From a checkpoint of a small transformer trained on Wikipedia.
Size: 12 layers, width 256, 6 heads of 64 (1 for keys and values), MLP 512 SwiGLU, vocabulary 512, 7.61M parameters.
Training: a variant of SOAP for these matrices, 239M tokens, 4114 steps.
Each number is 128 + 32 x the weight over its row's rms, rounded and kept within 0 to 255. Layers, rows and columns count from 0. Numbers have three digits each. The size before them is the row's rms in percent of the matrix's.

# o: layer 7 attention output (transposed), 384x256, rms 0.0413, rows 4-18,68-82,132-146,195-209,259-273,323-337, columns 128-255
# v: layer 7 attention value, 64x256, rms 0.0333, rows 4-18, columns 128-255
o195 126:183090106157124104091143074119143156128119124082137101145146107126126107154126134121094148128126183184170118112127207127145092181119137170137131151115147144134161103106055153175117136124113101153113172101173135139126101125142132140117120100114185092164133124064130178063137131104098099218111109119215117150083117139090136092103143114088177175088147115158152106107109113115157148165147
o259 100:093104098190178099161110159141131117075115166105141121122074147134156136098114096152079159143158095109110100138132153098113145112107217158106123111127105076165133126131118118083159130155142108207112146124152132108165138167127149179100156123071106154147072148102097167121096167128154172118155108166144131133131130150133119146116120176111107162112110155151097113118105158135059112119101
o323 086:147131152127096156157115153129157108164176102132094174135124121102171105110100124103158091139129179150095142220096061094155073132120136098099168104096138092107090130138157080133146140174149207126157117166148136142104124109117096073112079082072063167129106158109125077119161110177099120059151126188095124120143158111181115132096151069160152129126129121103135099147101143147188113081073
v4 098:154138119141136145151108128074153134142090107138115136074156129118090136150097110123109180114134178096145120168110173132118113156162147113149189168133138153166116074167119075164157150140118089093186122209082150082159131141074100075135145084130106060150130126156126127150077123152124111161075149051049107153112113110124114154091113167148115135124048125085153094140096070142046117082129
o4 103:119133110115117111171051117102127123115140144115130136164181132096128078112165154183092120098165099157136160112131127099132154075112106141141163141127067171132133119175144143127092141177109112110103150132112101137152125174186186100128111167107087113124137164201122116033074144151126082147122175146186148122158116113142156130111180136132140149129104128155130144201146081183124118088164
o68 094:083083089084090070102177090185153176126096110082124135133151098131166125131151137160124121156099126155127137142124082100135106104101122143089133098159134085129124165108162132106090144130102165136159137141198103068079108112133087185148106135090119098130141129102135096183155113150098175104141094118154180104146179139147159099127158126150153073122135134172155150123147157159156114095136
o132 088:163174165100131079094115074081116140116169138150146078142114142105165166155160113111101095095147132106045079128160159154120163107188183109082125127119126129159165137157112156158173121098126134107151178122165140160107181113058143132148179122093147114104094140176204158117153131083145074126162111058146123118118114153102140116151124146110140087128124130109109114147134120131108118114116
o196 124:205151130185174186167088137159138110161129139183140093141067102159095104130140121124120125144062117055168112100050121116163096158201118177142116157109147156110135072131118112115090138104144080160046081115112171159131119144122100112175152123108127102118107168143123132090096162128154135168134111112124100078108096123130103187143135171115127124126081087093089075073113139094188092144179
o260 101:139129149103160182170130124073156133166139114120102121126095159108107134096073145102083151126177196159102117068159134116064189148080101124119194107109168107105124120107071100124093180155137114157125113122187099091129145128146138182111131156113183170146153052144155139151155048127137162106168124163169120153124108155108128118130084080108156132141144159100099137143151119109118140130093
o324 090:115174091099118137152120240130149096124136132155125147095115110117165126160074133150177123091194113068145127090129114145118107140144133106116114123131106187087121125135120185075164124112165145114145139106097139149082100079102109113124146126153114121089090134107170102168160115157141145141143115097129135089123109101114119106121106089108070115103175155168154152117056111171118144186114
v5 105:101164140079172126145123153144104200174108104097118126118088102083167177112128169118107189113132144155105066145115152125136147132142153095064117192102083105117130127166144146097164102127147137140036126132117095130153142123128151147149089233107099129158154116107083147152156136105069101176126090093172123103126145104136104129153123144110053191101191135154140135145149138150056145202110
o5 098:178102152172129153114162155095144163058078127096135068156157148211179174131113110072082135188131103156138107106078039087135105131102159076128142180103124146189111152120147189096128136117104152144128099108095137091133083167163147136156035136167116118135170138119125079133134140179122074140105156117092117119151103140178078122135131100118155124170161108150088115083158142193211085108119
o69 093:099106168115126107089127145153184104150096110133189203155122112103122131203107196166134136056121132118202172153128083154136135129157100100160164094081121151122087148127129096197085163178149149092116100106104136130098137134073103122143139105138124146079134105163106082104078100149154155113101165181142085113129173161139072148123070119117139094136087148114117169139070142143146122106171
o133 090:183169130099113131131124136120108125110113141168043110133111132133104105123216122122130186148136092124160149114134201120090144137138093136087132162141078099165148067083146159158113064134123070145137134168134127110103132159052173178114179140112138204156203126091151131137059175113212133155088130146158119156137113036135125116141110144185131131117166163124131142195115120088123104078099
o197 127:133173112172139129163095141108115091124147148157110093123164123139081141112113115089116160134136152137084097104151121127088147083133116165099093094145152166147187113153155068140105115152165134134206103126105116093139106142138107200114073173179141125139128098066100167125205107077100156119147162134151122133123129157111121086062172103104145121135182114097168128173171137096174119115130
o261 095:142127110158074122167094101106105052140144129105129178128107108070133102108115122172162110142137145182106195178118142140060159122153166096128131135132144114094127087172082100163134149115157082152155133147114088130086158207173113132081126136097142121107090088190112192139165149139103113114175108113118114105122135113103165135077135121050116105123090111138108079101135115114118146097160
o325 099:180105147138098132167110095150184095082108144165149149095123147108090104142142175200199142152138110092086156066119161084105158183137113104118096147130129082094070121129114198102159073153146116139115154103107109119135145119146133087105173062125152107161162118133131099127122119030113124114092148163159189171066128095133119134109125130135116143073139085160146149158086123069085139127138
v6 106:115087112087161198138154097083151141146131103099165093102094127098144138107203183118155126068125133163096080168110181144136110100119148117115144167083155090046159174124063127140104136125148125096106153097136143085149131098068122164129140169145125110223107121119121144116095072161149145146114096169067136159094049123096092121137180104151153135064114104151120137128146130130109103139098
o6 097:153146125111120192145123140087134153152156089200110071146151129123129122059085112098154165095172114056111105120110101154123160081133140138109176108069075175139130154122079065168081083083093139107066136152131111038143126145127153149160161120102095094074106147101119160120138112109177125100148125112104129076135202175181152130091114142133126118100127165079094173164150108141103108173134
o70 098:124130094140172105109059074104133110077155166072160155137158169188182117171149133148074128139088112156143145145110119093177081101117128133139119088108165103183131128159176104166118183170134081106137129146053086122114134156146121075103109120081085103146168142151118092067186202108125127124080144125073059175164139119096162093141152113109053152130141113150142111085110096176094120139102
o134 100:124140153150106132107181103148120056119146078172159091193112135155195166110100125170139136198084169113097136092160112152156164145127114191141112073138114170125096163105051201066158113139114111157072142077144149100104112098133119194165118132068116102115164133115194170127146150086117173116141079206155119174149106097120148189108142114095075119114113093141146146098149145114072069138115
o198 124:143168156107098134141162120137135170153160116196090136165077121151132134157166165123136094130140109139142066177119146132149146144091145119179108194095105148151122144143087143058156128109131112099169107092092131168117091094112131105063148172204188122139116180109111158146131112121149168116172151154197166138141034078129125128174066164129191101143125094083125143145111117098174143117125
o262 088:074136121087109071121102137131126110137094092158165178144136115095083101123123078155159130118100184121143113100118129120094132150138107101097111148140163132112123076156120130070122111124143204165064144146144076161109132134162094185139104074113146190146093159111067124152155109181080141116083171124130135117139211131188170180072089165159180105117147143131149140142062170142194110091131
o326 102:102138164217145104128186178149085145133162162127115130146113156129127112132111149084135206106125152129113151106157143130051112158130098106100120112140141170180146152111157155157136140132132091155099116134154170155187064127089143145161121100147131130106098091120105097146093129162102093133132121127137105147103095134128092154120127161146140107195112132214081132120123143176114133091159
v7 103:146104125144143075107153122091179192147182108146168121163134100138118077019135135120189138142163042144155152108067145134111090059127073062142154141143133182112121103123143106178169182151145142100125070112119135093177117104163147085122164123131112101159137082134178113115156150063150125106123143100156109154108146151152153166136123118121128098128126138175120150172123133188190154095160
o7 094:102129166064147126138111113084119153186099158130146081105159186168113072101073094115156144124141131101228094137169110130098127196107117082144085171128091105140152109108179084182093127151072119136109169166165102108066126177164134143176156112141178136136155141124146106206150112151115131111116138143144098082097162143164135141110142150151144146125152130129123147124143106108095115132138
o71 091:158140140099139130103117085127149134123076122130059183071122159118178133153108118113088117094131182132082125059135115167128143077159134103158113127157165128108172151121105184114140109070180083107154138095081208104168172139123097197131128125091204137057158113147066076142105159146122095096140138140107137122102144190116127072128085149135146128197095095089147135124135168086139194136117
o135 091:097132125119130114086176093095138153170066111147123109188138120193159076154150130126141151077062154112111126158181185085132102106192126101170095140146138120098152166116115139166166118135099197115060114083113155149136075082117126114098163154167085177072120123096155163152105141161117150114135131078124083102127149106142057112106144075035145099121134129082137146124104110115091183149182
o199 116:116132108148135163123131141165151134124162191130135152165135073145108129095170064123137141169115085084202085128054091099161119131129153148144189067098097167109098160130080090145110123122132163116127101157181106115131113139130145067123100110139154133187091156135087180074145112160094151173101105093115154032173145116137124169078116145108110149071129183174115108040116123107181073120118
o263 102:148137097111076140126053164144097113112153162099155162130093144080126117161116163117096143137136163159179171210115137161105127142115107153097087092151146094164063086185120167080107092180120116127172187151123113173111108140174168214154148119149106170046122182129192112087101059139107111099115125102144118129148050137100131132112140083150122154090100130131120160144102131154141142157124
o327 101:109144181093135114162123113116144134098147106081159102127141120113090142111175118226186120147139110137088178147110150093117161093144095138105142132108167087137109078127177059140088181083143167148176098074098126107097126135163143172102079179149105193127129128120118155158087100118171151108091164161131122144185078147132089096153082094146090168159079133182107107183151083089117125137174
v8 103:132144148138093100119163175139114171163159115113139105126116157115126071037076183137148078142153132127136051122127113134191113154193195100101121172107083123163168144115121149060064155159131148109095172176125070132152046150199105143136195168128120056151080096195143125137138110125074128092163105132141147089113169097147110176097142102142123168125091154126119170069189109074090145156142
o8 091:158126148110178089088092193140180112100173140143110112108109072128111175157171192204110149146088113157168120078118149118135109130152164125153152168102146069132135111087131117124074098105155148171119142064088137155124103154115124122191161151122121113118193135101128155113148154154107119184059139107085092126129188106122156111086123136093133105105118123123188148104124120145102135133112
o72 099:149139127117121080190179084175151104138087179140156140165144182074148144115145131098184142149098182129091161159192136189077147121111109155120110113073139063122145148102121151071141110121137145093137132078108111125172128138129071155161154038127118159103109126114093122232132117116139098148118124136140121151092111135122133103083133184147209103104108137161117101129102128113133047092116
o136 104:125095150090117146155080193128101146075107096150115088144113139140167054119158143060138091099164097172128138139158144161170145138156123114155084064115128160195132042142160120148088105143151095121113171095146087127130122118110121183134136153120097125099114142112192102159063136099139155146085153106107162133129091136158121151097116096141143155189191132202157197124106099155121168163173
o200 112:178061115138143144114128160044061183119160129095103136171119115128111195143093091161119167142192101122129100144081203126119109155157114100185161186157133182160147062191112147163126079115123140145128148211126110156040127132075115134098082168158143158127166162144114086135096152089140140097179127184120068070132133167123125112129194176108095121153176192113140082096139137111160147155099
o264 097:075170089117155144131111168136155103134066101150185113050105084119144108164126134110108129118126177127134121163140102084091106127150104113140112079155110147079142187143137105134179119182130140188113075147144096092107163117108180183121122127151158133106159112136123138098155136120127170176095137115073109090085124125120114126149159096168131113129084087129113125136124153122109164104155
o328 076:127109116129100176039125096134113105147130200133116153082112166132165165118166112096098156148141125101094123113172126141162150101059174141112139130123156119109173161109163175102175154154120097102120084115144201157153088130138149081158070051155155116138140116131130176095114099116120129127110131116130125175104067070172140123146088157126143118149065112104095117173072150154064129149145
v9 095:087167148132137132155189069110132097140118110089138139135154116136085165194105118069207163122107087133121125104113166059144197144138112069119179115133103133135127152084106170177139056141159063118152112095139130126118091096139223126102148121130121128102118112189112140150156181133111148117087151124096127127138174147145128150080091098058119112096141103210123134108142112127121123065176
o9 090:116129114134134111111106096137118134163159137127098093175104126140182119078069177182119118133148087144077128152162115150104061150146150175131126141089091154100127139097048152106175170134084166082170133042120194142174138134098159174120106117092129095115069130109111196137093099117171181084048122118146126104132105124171135103122143143131124110062034143106125135098088096101110090101119
o73 086:103167109153101107061158116163120105131160138083079129108119155151140129134118148139174162108123126110103079090176136095169084149152101087145070144086097099158091081159184129111120146123153141158123158144128118166097161104149134163185160157191116108119048142092114147156122129132132136163158122090153166152174067090114087148113105146184055109138133108048176154135140164163140117097169
o137 083:070070102177158074164181162054147105128157214106122148137140160033112120125130131129113113091118154128097155119047107137089112145102095135153138103119092120121183196108149142120108113163172110087160128163185163159146105162120138130119122153069147147167111158084116156109117137061133087125130149148066172116143151142132167149131110199105119119096121153112095124139164112091162146179086
o201 120:127127126070119125205080091078090147085182164153109060142149161191077138089102146168128172119158081097195151189086138116107120194128183161061122148166143070139091137123065039133143138135124125134115094142149107150171062115128105096094167072143107195127179101178160164130126108072148150130128101138117098109119143145156111067139172152142168120180119141127194101112100157136155082118083
o265 105:130087131126119129105125136161163129141133117048206165121092133070161113174154117081097093162108160145098126102098107157126128088126115129146181142090079137091130160054184124112174109102110145108126092119041115139146157122103080099151141065107153115134062109092163108120165187094143137129154141033157129119095079147076124190120043125061164107177109116173056089123119123142115098160134
o329 096:115111096154140112211117129091124132136124112130129119140136104120120122074133118169147108095137141125144092102156105147136119071129135168138152150095118071110163087155186163185134139102104146129128211166096153152063189126154114129147140145115116127081123132136144085100128108189096113088094106108122123140147168098141125161198166153093112137070115131082127196157138124064096155133174
v10 100:116119156107138153192121143123160117109133148128123113126123109188155175143161191072139084166155116103161136095097157127143161082186146120191099099142107115149164099127159141102140153141149160105126125120153178065143150085112158091120125068128072164154110174120175096119140099114075090132124140128175071173089164123102085146070125128110126143099134053151108153150171156114078136118139
o10 102:076058125095100091119073109120112095149143173147164054136105179107137109111100116126112166138114095082135126121141170147114080153116079130120135102133140142171122104131130117146129166161121091100116105087165146110094198134144117130108127097137170146102087150127158128124142138104142098135097157095105146162111126141127113142098147110192067044072064151143081183158055154123138145194128
o74 092:132168106129163177130118111131151165168072137110106147133148090094071164076118157181231154091164153082153098128147113127123089115121132105101133163112146139091144128105083139076132112126109162153138150138139098096176062156145146090199160128065136081144139127106127155198122135133096112222145178119137173114103135119114103138106084138144115116193132149153177124184143101169135115185126
o138 100:142122148165145167110137174120038121130166147090117132147147143153128066137114060118098097066107060154145148106112157142158160124172108166099137155103141072154121130144069120127150114125145081148106169110103106091201108130134127145088121094160101135099101089086158158126201132110152100151112189096084160132129167100152105164156168128085118173112054126131145104113123172123121134121052
o202 123:125105191148079093144126142135136083127083098133069108157120115119129149138130140149125098197137150186071120115130126171132178145110084121141134117147099155147124106141188133153111171150172134114153146123068105115094105099130128135099112182140128126169116111167052133143055106092127078072167114109118143137118067168146157122128161160159136115140134120108165141102136075124178130046163
o266 101:147141142177148156082169148080095204141149170137122106140101148219154097126117107116135140103135205112095141183164206148087117153204208135124137090152142094122097135170136075116124133123129151166126165134151120162145126118164107139193091102145077191082114200106158117093145075141129096071123118133108112078109155119159080167170111123116132123135129162119089087109177145143097136131147
o330 088:091129113124146154144166137171107180120126098083198185136149138091147094119167103152107129172140119080114145118112145115129115118110102103181132132098107115138116128117113150150146122096101180152109101157078129127167121139087141150096135187132132150126138100153126091115104114218116205154060132142128082076089121129118051147138161117128127135083080129155160136140134110112066166179189
v11 102:104149084142056067179130149109086051075117162114129159144131115110144120147131155147144115161131145119086145105141096104125174064149180077146105115159165136129149118100117125176138134145069133132145142173125114143097129133096146115134138188126078183173138115161118086158138071088181161116136079183126148107160120111135097133161132085097141148054121158146150115143113168107126166183110
o11 096:120169100150177120097051155100117148167162148133116118129148081197127137128207115077103036127135136142139157081109140085169045139144140136113122157116099099181124117072172151114115124130124119074122120145165163117116174069154095125189065118103107132117171110085173122153095181102231116174188122079155121158118135156154169149117086154093047163154107139145161097192167169124190171129148
o75 091:100072207122129138117106130124141113145064152172141091148104114096134118106157082141144104121173164149128066170082157159133076125083116132089119133117140147140079149186100106160144133102140092180108071085169125116149116185102131155098121136149165136078118134087107160036145119114111136133113190177096140100109106163121172152122153142139102077145154156205138109147157130112128121150181
o139 099:111154128083140135136125165121129125129125100127144135127102161089125182192158127130119115074149127163154114143155160122064192109104129171102140147136173081123135117117160200106111184093114142100165184149075122148153153084115150096076142132063094132146162108196105100146167134139132067115073095115158148154117069130114119099108139125077144155114093101094088132149095114174075122100152
o203 128:167117138184168071193156146128139115140174099091130156137158175135127157130135145184152124141150084062101136138163116127133084143108082066184163086132125188141154148092111087073160205136149116104067156184088093079104118111174088089108158115107108142120108160169099145191117123099055123101156121130115104088128148178072105099120112138155162091129117123093167104093154104117118090165140
o267 101:088130119077083128162120141098090105172116058097164110090174124154133096082101124140147155075070086167193138158124140143123114176106127135103075149122065114093123176123145144135153106120083128089176139103172118133129128179136179156093105133101119109162062143132067160101154133113137148132082102151087153202147122104193121095119136147115105162110108072122087188103144092170156157084127
o331 093:134128115144152180098131127167136116148128140078057127189066085107133130098081080143137111219109140123148125141092096153103174147138114150089103127111124131112102110165120131149106105142118118170124076134064124151163081159156163144122123136124152160079138087126165146151077143151068118109086172150124149056110138147151096135137162120154122126065131088141111130105092120135136120029152
v12 102:166172136122087199086100133131095135132110082104118148220165155066185117147135134165142097152112138131095122131128095111144167160097084113125165166161077140169165086122119124132091116110134152092091157203119077138168130132089088123113159134147076109128109139134168105102133184131129132162135073085164203198125102184099102100120122097096146122108092174159129090119153135075157150142129
o12 095:148112124092136172138150080094108130149139159107145111098208106149131107140126221156131193179186137134095139111103167123100081043163099166151104117150110132085155140134136114207132138081077103154145093119183094115188138175106091071091180134145156105137189112164083178107150073101141136109142116155128133090126158156133137117156116101103124118101084167124117102086111091103131094088099
o76 092:094172149170110075106175195153139129116112150157122052085111171122114165155088081166104150135158070090197112115062139130087103107134147150138141156040164133146155109083131151120120086161115109103116121145120169117112103141155148175111137192197133164099110165110149132121150095134176143062122211146104117115150091103143167102097134189118161135136161132054133157133201112103156113119158
o140 096:144079098126133166134108079140192139120043142079150158093114135156072145135135103142173080138119161116076090133108098109126160105100102117072073105138111109124146039129163134108126142109105152153135112157108088161166196181165097126081099113074109103167104123177082140157084134136114136155150077133174139209129147141149170126127130113166145160113171113205172096219129130124126126115136
o204 125:153129172118107124116111085073182118163121133136175186169141064126147166054116130102123144128117166157152106165154126119082138167136077099103145140139122156138165096158144104159107109141121213083123154084131122121130176069137091075098151096123155074101109111080191087065150154128103074119196123117124122153139123166091110186171124150168125127132070113133101114164067184158104153104092
o268 105:118099165145122136085126094088134132197157100106161119126083150117145137109129119144097055097144116098103171090120111121125117135132087152129126074115136111150141152103125121106178200116182147110097132093118128090105070103169124179137074120108114150153073186146088144216117146135165104141103149135142144173118134071154052136064124105141152071136086062117176145090128122150081095151141
o332 087:121131110173130097132117113146125159138126122118102099119132169172114139133112177097123151143089109157151162174150137161167174123112157099105069149135140055116048186079174159149135141134124130137143117154070133163114104179133152158177130114131137203101110123122170154149134110093098138154102191157120082059150109135169098116139175090112122138125129118161125133123103110096164125160149
v13 097:111202175110134168076108109121116173073177125198086191093142127103137118135121134134190172107172067136099130140114135064120112117153166091096125075133178111093132211138169170135190114102117191121119054168155115126151179177172165106163140118134139133094096144121166179081128139138159089144114149155125123147106155096111098113137148081123142122162142088100125114124115119130100163133080
o13 087:070137129135159096189129097124180125106098074092137095119100080168128061123139130136137115061128121178096152122064149174114086163210125141075116132103174119134168094108117157072107085136145122078156117128105104194146130124124111136078124185129152114120156110155056150167089137106141137125095103128210138109122122132105169109137145180117091129126179082089132166115125086122109179102114
o77 093:084203104128152144150152182127156121172130106093125082108098161174085143132129154143103129137110178153085108110121169156171135122073109140061107094125111130152094130138100127087122107142091099171119160109151091116079110122119143036090076127097095097154138083150124139181149093174151180147130141167076172114083118098121165142125116142109128125145095148178179119131167129164189082161098
o141 100:119087140096114135159099134153123153184123125151150157156177149135115113157118153136128123138086085141184193130127172132143103145158126161178121111148138133068119117124201144157128149150120065141119139105138078148118122130131095110172114112143172144085145192079187116168058181112117113162137143069123117128145055158180113168072138120122133103127172116111078102098129124093104180100112
o205 123:112088099112125106115078131155068203121085163177135135170160078126154141084141097124181142173153073101123158119165114115120148140121123188113136108087165096139148124106095089175113160112122141084154123156146197119162106150113200216153175160094180101115155155132132126090129127159117141096160092116191103165135181178097148172141099136186139115104098106090109147214116151088104154105182
o269 092:104174106156156144160114206153070101109143097141105147102154154047118127144081149185108135104147131111141141168132095106099102120133137146145118136156075127136028156127122126132107116120116142179161159160143106141101088099186135070134156089174106180114133074139106203160110081155101062083111135117089104152185097123159171094077146104100129165081148162130085093108134144121170108168160
o333 088:144105136123135106142181115117152089117165102124137136166169167114103149140200192150093112218121125164133074131114130127116129142089080149133064151129089093179083134178105126181120144118140153140136111174106098108103147113145115155125100138133108128154129166075123110105189171083173167114138146107070154148163104141110046140124120129119125134106094151176135107148199180143147112166141
v14 099:101113090184167135126092163119102151162079123153170073110088094163140137183098145151074142105155144137188154162070123107078099138139116125153128158144149115146212098161133066116159068083118190140101098155134105179161138077124147085148084097090183093140143089118122117118117114109129157131159157108102168093081128133152169170170131094097103177140105122131091113140182142187117119067100
o14 102:073081159146096124096145161160158174181167139084152153146112192102125140066180093173122164160063149118141178138166138134165131144097102072116143172164086050138082129137081138121066173075145152142126126082093095155130119200114101232100136144139102109070127130154129116125121126104095131164160125090112089140152162131151133151141125160176137114126046102132113151114129140070136084094170
o78 088:104162101126117176111093067098097113130094127155123167083159138143142148121127118111136148111091082177132148173119127109126105114158142147173127066133110109128116107143180133125201144149123111105170112165143101088068148187111140115104104119135058096069160120121137178051107160147125141097136142111133112128120085121108121171140140103132154157101099074131182148179130110129090136138150
o142 096:044094086143154114146102111156091104150149091078155125165080114114200125139135120083105131162106185157158078039133125125184195177139171166105113099097138103134096073136112127141138147135145106163126161055082118118118093145157158122190107141068073109076100140111114114102120177191119145130164098150132129140127123095087126121091092145139082117106173163115110140129111102190094111141128
o206 119:142102164112156151131179194113128125126103089204102134116148170114084125184069144116152154111139151130169109090148097109091139119138137131065170124133149173148155146090150130133096111121149077130123146068119164071192176060123161083115222134086145170171110109140116163110118108136094108153175117108177109133159164098150096063136121145137198104158137132166151099112122107154129122165166
o270 097:137182102136171070095153146139072140144103131186143152161159075158119182134142134101167118122144136075135095075128187109123124156080111138092119174133179152125145167109091120151124080120128118159153104148117125153160114131081199110102076132158137086178149133180090093167180149128145127168096157135082183149150072091146138082148147189130062136133110142101105137131143125077197140176070
o334 091:167153099106119139129119076086096124116149128073124098107212122127141012185142108096090142095110108097136127117120104129153114138121161160157133156156172131129136120150074042167123122145174121127119124196123106134086121133133102159127126114138140139170178170111119180099186085149160082104085166102088082097096150131134172199109128104172115108143122163096192153125119154151095188103090
v15 100:095093114135141104109123052162171060107134091167096136133148088097052117132177091119184124094142092102174081119138136164133075150045163161173031130142112170131146074201134153083123123161164170118105079112114116097113105067103187092099151158159162121113150121115148132127189090152132152151113119176184111139152141121126154082078076138144133185141128105145128132049144173117125133135199
o15 096:155168166154083178087097084097118196069113159089127127131156177096107105164080145135125101107120097160113186135102133105118153095164136113116118093120118121170123171114138200161140107103095118106089151118160171123106131190129150107156128134151107188131102169121099147048126174107132156092105091060127137090155121167098108122174108123151100141167112177102080144120071131174182184050088
o79 093:105142150164114100125111172152127116113107117117157128140104169112182162143138113182126115129134126076205133101167163134195156107157202188128149123178066087142136081142103086153129131098131093140138129206144145127154099053127099204101098152130112136160160129126173129091111173190093117146166112117136148137151088181120155123095094173091124148116116155153115094146138117159116145134112
o143 106:146102124098128128194141105142090047145139155133174127141127130119100146151143146062159134217139131194132117143134086124073126135138090125134132132114161127185129114133142105107107172080200124136123118123132093158103160132089101054109142120085119142186165122126088111129170153134140159096126178160165132131075190087153129198092158149115112103129086160126166115154116151135128118188112
o207 130:115148089044121114085089125134113172180193111109100116154121042113117143117142142107122136138092151122089130165095078175124148079173126096112116107097129150079083121155164139090117100179109106085168151126155116155109123173114084150093141124167113111121128076131100182147154074134062176083108109123075132098162121121118115112152113136137155121130120136059131140111177135142186069077145
o271 093:123153107130120129108170155076131057145119120149165114121158136164118122110132180138139182102138198160134117113148111137121055067134074044165152109198157148185148176113131130090170120101135101128100083143129168133127181171146156121102075169128137106171109137122115113153100098101166163205101176167088111137106137093146073145120173059138117109131157132142178185062129153108040127157101
o335 074:112126125142152117160171102131109150135158152101147161109083192181178160182093123141160109118079090125074140145131139086136101186114115160065149166119159104128132139125063101114151122107142163089172099168114140121114108086176121185138095096112112135154105135098143118141124093114188121185116115173131165158136123138121149140182080098140121083142193123184168142131150163161127160158083
v16 100:116080147164122091137119085134104102123078126174125168162123114078133142065158109127089149133099149121113142120074182096104140099159166081160147108139116143129133172127139158127176122139186108084093133059094122104105143060145090107136189176116115175150139195093138104153097129121176150116139194122127103138131111126116128109131182130167132130158069132110158160108181075097147101124153
o16 091:084088125107051165094161152134121136110089128101150104109158112121134163173142137126145107089155073124068110102123112120129116089130128127134162104101107091114077168120113151130138120136146131066079197174150139160119146129081098137091167127133154101180102066171100151075161170168114115169095151118104126087111159149090137163100030103200136127123144121175104127161062191118148196079150
o80 092:104172098169157128128127088096117109111054120133135114080071121135098140086098111141153082179130187099183143144065061152117158159113130130113150157158141103158116105128117112108131155080100178208125102133164132146125140131125116131111145135116171096144147170255101192116154134092115115116077111131129126085085144137163116096099114115139136186120046133171083132133157111123106117120091
o144 095:088151130144133091163085166158112093143190128109098148170122147105180107100108139173157099115112067157154160082125123124086113134166128120121144021108117205208117167187154127132073079115175195117117108111141126115139163151168208168103171108125127129072083152117093081163152077145147131103185086150156102083144151140110136115116129139100141072136158103120132175087110130160088161125118
o208 115:123122135123099113128137116123148090191143144102022154113073138145111121115154109088096146123100113170147137156091211135104131103124083105115140113067125164083121100106158148141091152077166098132158135128061131100119136153112127104116106117145079109125093056116149115156139108151097169118165134167112154173198113100088098124168138194145149103115173171079131154089127116115103156132173
o272 108:179166168058178151105132121179121112189152096092087152161143124187137084103143148136101147124121103108116124164179157167131080098136102150171142081136155123110097126089113133107089129201126092119127112123103118111146150108119113100138080158121120156117141122064197106178062112161149150134079056128121116071121063150164104110092142090117123136132088151113036118110183127143187110155145
o336 093:142150110179124119119107161120138171104103119179163162114144130130112134150161133138154158159214127188125072133147084136137166131090095054038170138140184104071147094112160105134122139156085090151120129085131152131164103180154115155142106167121155140147155084123101153208079141122101090122102147121172074134141135187084133119167156087107119133068121092161095138150115143146134148163133
v17 095:127118086105127117136132194171095141104063142073137161162132141126160131090114105069105168097066156148090126109119102148134118142172116139143101078124112111142161163102169132145124127146172164150123165145128078151057166180168136088169097088126128132065157143143148141125137137115116166108114163117162113156155154128111156200118121081157092114123154124104151102173086132158155079110109
o17 092:140132181096175153187088114160052136025216114108134134122106107162134097183157110123197100163114123160156178114122112158128169119120138157110184109181216090082097081102091144135183111094086114109113135160120203154184090125130116120113107105113091147121095078119111153112157080101058108136175133085122166158108148102127164129109089136127130119151145152102109165144161190154137123157126
o81 093:137125122122080124073163131081151084167126164187149109070104145171072150187117139136163112091152160084116110078106145113095156089110137093109127128102124225127137201161120069139106090169133126124105124099181125151127143115075110097155105117158132171139121135068106172139145147135118132105144120132119068123101078091174127184150125096087139091110148162079106190145147108134156154121173
o145 097:123137110130072086098107107121139140145148120120077094103120135115152124115149122130128145142125123132118104164117114135155130162200113088102143160131119152099158103147127132137147144091159117120099163098092128085133137103128114121124187091097086092121106134129083120131141128043189113132176183078075110088116138116143137061100161084215057129182091125144164099112122100108085129081136
o209 114:090114151131146206165113109117162122106112085073069153187137070097201099111167111114093143162175180117089094150136063128162151130172151139149123136114155108167153068099168141145137142136076141108153134092076130113120110102184127160094117126121106124153128166139065113112136115151150170163162123148126134149129136175172146058104148123150155112136137230145117116105156119076134142145098
o273 087:112099117130166151165087177115152141165139131091155107137146152066137149174110104123096131130085078142202135066145174102122123157087196147151163126145108103135147105091107138186118119192086105189160168166113129127166138167074114088119148166158186125092196108109183121115136124124144197112150080116202119088142110149080144124168107112060144198106091117173084105114119089123128125116120
o337 085:138154122097166115163180045101122171073106101123176084123156107213096128119118153146146088111116081098130100128121163179174139087141145152155123181144119155145118172164131033150135133100158116149141097122077164114093140133118087134128113140093185142189173138131160098108177091155134128133126095122150160111148161062122125118131157169159106132209167083086158160078158116132143181143087
v18 106:102173142129122169145086116101130100175139149092107160116135191147133145138125117141060069132141123168078138160100151058181155114050184169195123117179126107148158127144123189147115133128086117119171137114101132132106127192131109098092170141128136108113117102139189073170100127120136137144096153146093121195080077103095118142105143151173141131134086152132108186123183154140145201119162
o18 099:158116123116152148092105174130135144141097179116036179141145121109164124077142088132134138099158116108122147113140215131146125095139114115151088192111132184088143050150079162174107174157120121121084148150160195099124162102116090133142080099128135141095127099230138140149152126144123106091121139134130135082109139154178138166133077109114071135135084089078098179098066113141158160115161
o82 092:124087119083120144168120158124116158082092121189170088122122106152138166100146103117169202106081117155144094153180096129117092155082128147081195101158160100084141194116140099134119123116185123159161122111115112164120120116068114197132140081109126083131154127154053168140173136178123125149110107162086129084149120081107128148155126127118123123102153130182115136160089148151091081128127
o146 089:183158125092105094130105147175135123152097161161150130150106100102105073090120119171133101143188130119164190094104102128136140121119097128145071188141140117136119094163181148126098109089132174168107126095136082109157132088126117114133169100103143127110163053096170117174088103112150119109132147139133110139178142138204157109142192145056121142120185166164153116128141159114151131116128